config.toml
n_layer = 14
d_model = 192
n_head = 6
n_kv_head = 6
head_dim = 32
d_mlp = 768
vocab_size = 1222
activation = "tanh_gelu"
norm = "layernorm"
norm_place = "pre"
norm_eps = 1e-05
positions = "learned+rope"
rope_base = 100000.0
rope_fraction = 0.5
qk_norm = false
attn_scale = 0.177
bias = "none"
tie_embeddings = false
parallel_block = true
init = "trunc"
init_std_qkv = 0.0356
init_std_o = 0.0442
init_std_up = 0.051
init_std_down = 0.051
optimizer = "soap_variant"
lr = 0.00781
weight_decay = 0.0
lr_head = 0.0133
grad_clip = 2.0
warmup_steps = 200
schedule = "wsd"
decay_fraction = 1.0
decay_shape = "linear"
final_lr_fraction = 0.1
batch_tokens = [16384, 32768, 49152]
seq_len = 256
doc_mask = true
train_tokens = 157000000
steps = 4877
dataset = "wikipedia_en"
Each number is 200 + 30 x the weight over the matrix's rms, rounded and kept within 0 to 999. Layers, rows and columns count from 0.

# layer 2 MLP up, 768x192, rms 0.0511, rows 79-89, columns 64-127
203,222,182,219,231,181,211,164,240,198,204,204,178,217,195,158,200,233,228,217,205,193,151,214,168,191,196,178,194,176,213,172,253,204,218,197,269,249,202,182,272,258,204,234,245,211,170,166,164,186,158,198,252,172,151,264,255,183,233,155,169,178,216,176
231,142,205,173,191,203,210,219,151,205,202,226,179,214,227,274,190,140,190,204,222,203,184,242,224,211,224,195,207,189,217,247,235,203,178,120,212,195,166,188,182,223,215,197,159,165,246,293,178,202,254,185,174,215,188,205,230,178,161,252,206,212,142,152
191,192,198,201,167,178,226,210,166,178,189,215,224,155,196,196,177,196,210,204,185,212,214,181,186,223,231,225,209,208,188,211,239,154,169,255,190,223,236,213,180,199,283,190,214,224,195,255,197,187,179,213,241,205,205,193,165,220,251,200,214,221,195,220
167,235,199,176,239,165,174,181,191,180,202,158,202,195,221,128,248,210,185,158,197,215,194,179,183,135,169,191,221,227,199,209,184,173,185,205,208,217,204,183,244,237,182,204,270,241,174,197,149,231,209,189,228,233,194,201,126,180,221,170,173,217,181,220
242,192,218,240,168,255,252,183,189,231,207,168,205,216,179,136,234,207,157,242,218,181,177,228,255,180,185,200,180,220,203,182,183,189,175,190,226,139,201,172,175,231,220,199,174,227,173,185,291,154,247,189,153,220,173,222,258,137,194,172,295,166,188,208
221,215,157,186,142,199,265,197,208,228,177,224,220,185,170,162,155,144,200,199,168,217,191,248,225,177,186,195,187,118,224,225,202,281,240,219,197,208,213,184,189,171,193,213,197,250,230,228,227,225,236,195,244,153,180,134,236,167,220,160,175,265,187,224
194,192,199,170,233,212,220,238,212,140,180,126,196,208,177,174,236,199,208,198,219,245,252,190,161,199,273,206,242,213,194,228,245,205,172,185,183,151,211,171,168,209,200,221,196,200,295,246,166,155,172,199,188,150,240,159,203,205,199,198,222,153,223,192
203,245,194,185,221,169,188,227,185,208,238,190,144,272,230,117,161,224,213,249,176,227,192,201,171,215,223,160,233,228,202,150,211,254,247,160,270,220,211,182,212,195,220,245,216,234,205,197,161,196,216,196,172,198,200,164,247,174,255,186,166,197,215,157
159,216,248,185,190,190,242,186,187,191,152,233,250,240,127,166,216,243,198,195,173,220,246,184,180,185,241,198,135,277,189,171,254,239,225,187,191,175,202,250,174,189,184,115,225,200,199,232,307,160,188,203,166,263,192,200,182,252,240,153,210,234,236,174
193,171,210,179,135,179,214,206,202,166,206,113,217,181,207,169,242,180,201,225,199,216,198,227,203,235,190,187,235,169,156,223,213,186,227,193,210,205,223,205,248,175,198,220,195,189,189,181,165,195,194,203,221,211,201,157,181,192,228,257,181,179,213,163
141,173,215,159,230,127,207,174,212,216,200,267,173,208,123,221,244,218,203,165,188,173,240,246,201,170,202,202,204,198,228,165,170,164,172,183,147,192,218,249,194,282,177,225,201,130,179,188,205,189,196,253,165,235,182,192,100,209,211,197,133,227,200,173
# layer 2 MLP down (transposed), 768x192, rms 0.051, rows 79-89, columns 64-127
203,185,217,264,173,240,215,172,185,260,104,186,217,150,157,192,152,204,207,235,193,226,235,231,183,207,211,158,269,257,163,191,149,246,244,200,168,172,224,150,129,244,202,240,185,154,225,147,214,188,175,209,164,223,196,180,166,171,217,171,132,148,173,175
182,229,191,246,205,178,204,218,218,207,187,201,208,183,235,168,179,192,157,175,188,194,167,206,169,243,199,164,254,220,250,198,197,219,207,192,160,193,160,249,185,225,210,243,145,232,213,219,161,209,164,131,206,166,185,220,283,192,219,129,155,213,177,193
218,189,252,204,191,192,148,205,251,200,257,186,187,207,206,205,227,182,226,185,233,207,192,201,215,187,178,222,152,202,203,217,186,227,233,195,236,190,170,195,209,193,174,217,167,178,208,208,221,246,209,164,209,172,175,166,221,239,197,167,186,200,210,193
211,195,195,153,264,196,155,188,212,148,217,197,128,227,179,119,196,222,227,161,179,155,185,230,201,148,190,252,199,223,117,208,261,227,239,202,195,231,210,193,254,279,199,205,243,176,210,208,236,236,184,204,209,209,196,185,228,159,241,199,223,183,151,156
213,218,178,203,230,218,175,202,216,192,188,163,209,199,283,243,162,212,232,177,212,152,169,224,218,195,170,247,217,147,186,191,219,203,216,165,175,190,209,166,149,192,188,220,246,186,239,209,135,188,160,200,196,212,211,142,253,231,260,192,220,166,157,230
155,190,216,220,166,185,185,230,212,166,229,166,184,184,177,265,214,193,153,207,197,154,196,176,196,280,216,172,215,237,195,193,201,176,207,187,220,188,228,153,231,239,214,204,203,232,178,245,181,224,175,189,184,208,226,186,191,244,213,219,212,190,210,184
223,200,188,195,232,206,193,181,181,194,258,182,198,223,227,207,188,262,271,218,197,231,226,224,236,201,165,201,248,213,157,229,190,232,238,159,181,225,203,190,202,183,177,205,127,129,210,198,210,189,271,229,229,147,209,158,250,190,268,188,172,195,223,209
202,154,117,131,169,196,180,177,165,179,204,187,170,227,185,165,234,193,225,218,178,213,154,164,239,185,245,265,139,166,163,208,199,271,167,227,229,207,203,199,262,164,164,289,237,192,185,217,163,187,151,221,132,215,257,194,226,171,187,198,233,199,236,172
189,152,174,202,164,208,157,226,212,182,168,226,131,163,145,216,210,255,220,210,185,286,172,224,234,247,180,240,208,202,162,228,171,231,191,157,170,213,221,199,192,203,169,249,242,174,231,150,201,168,262,224,222,153,201,195,187,262,230,249,250,198,185,229
217,211,233,196,152,219,185,185,153,187,185,168,175,214,171,180,192,226,175,215,134,179,207,229,198,130,197,233,239,202,177,227,175,194,210,185,162,221,134,212,251,172,199,203,198,190,207,145,186,216,195,176,218,208,219,213,192,186,145,203,193,211,176,188
199,248,186,182,200,211,180,213,148,150,199,222,192,191,237,194,220,179,176,190,129,213,210,157,162,150,170,183,162,163,252,193,179,155,206,185,144,195,177,207,225,221,173,226,262,216,184,153,171,144,148,211,190,207,193,205,191,151,159,198,210,186,152,233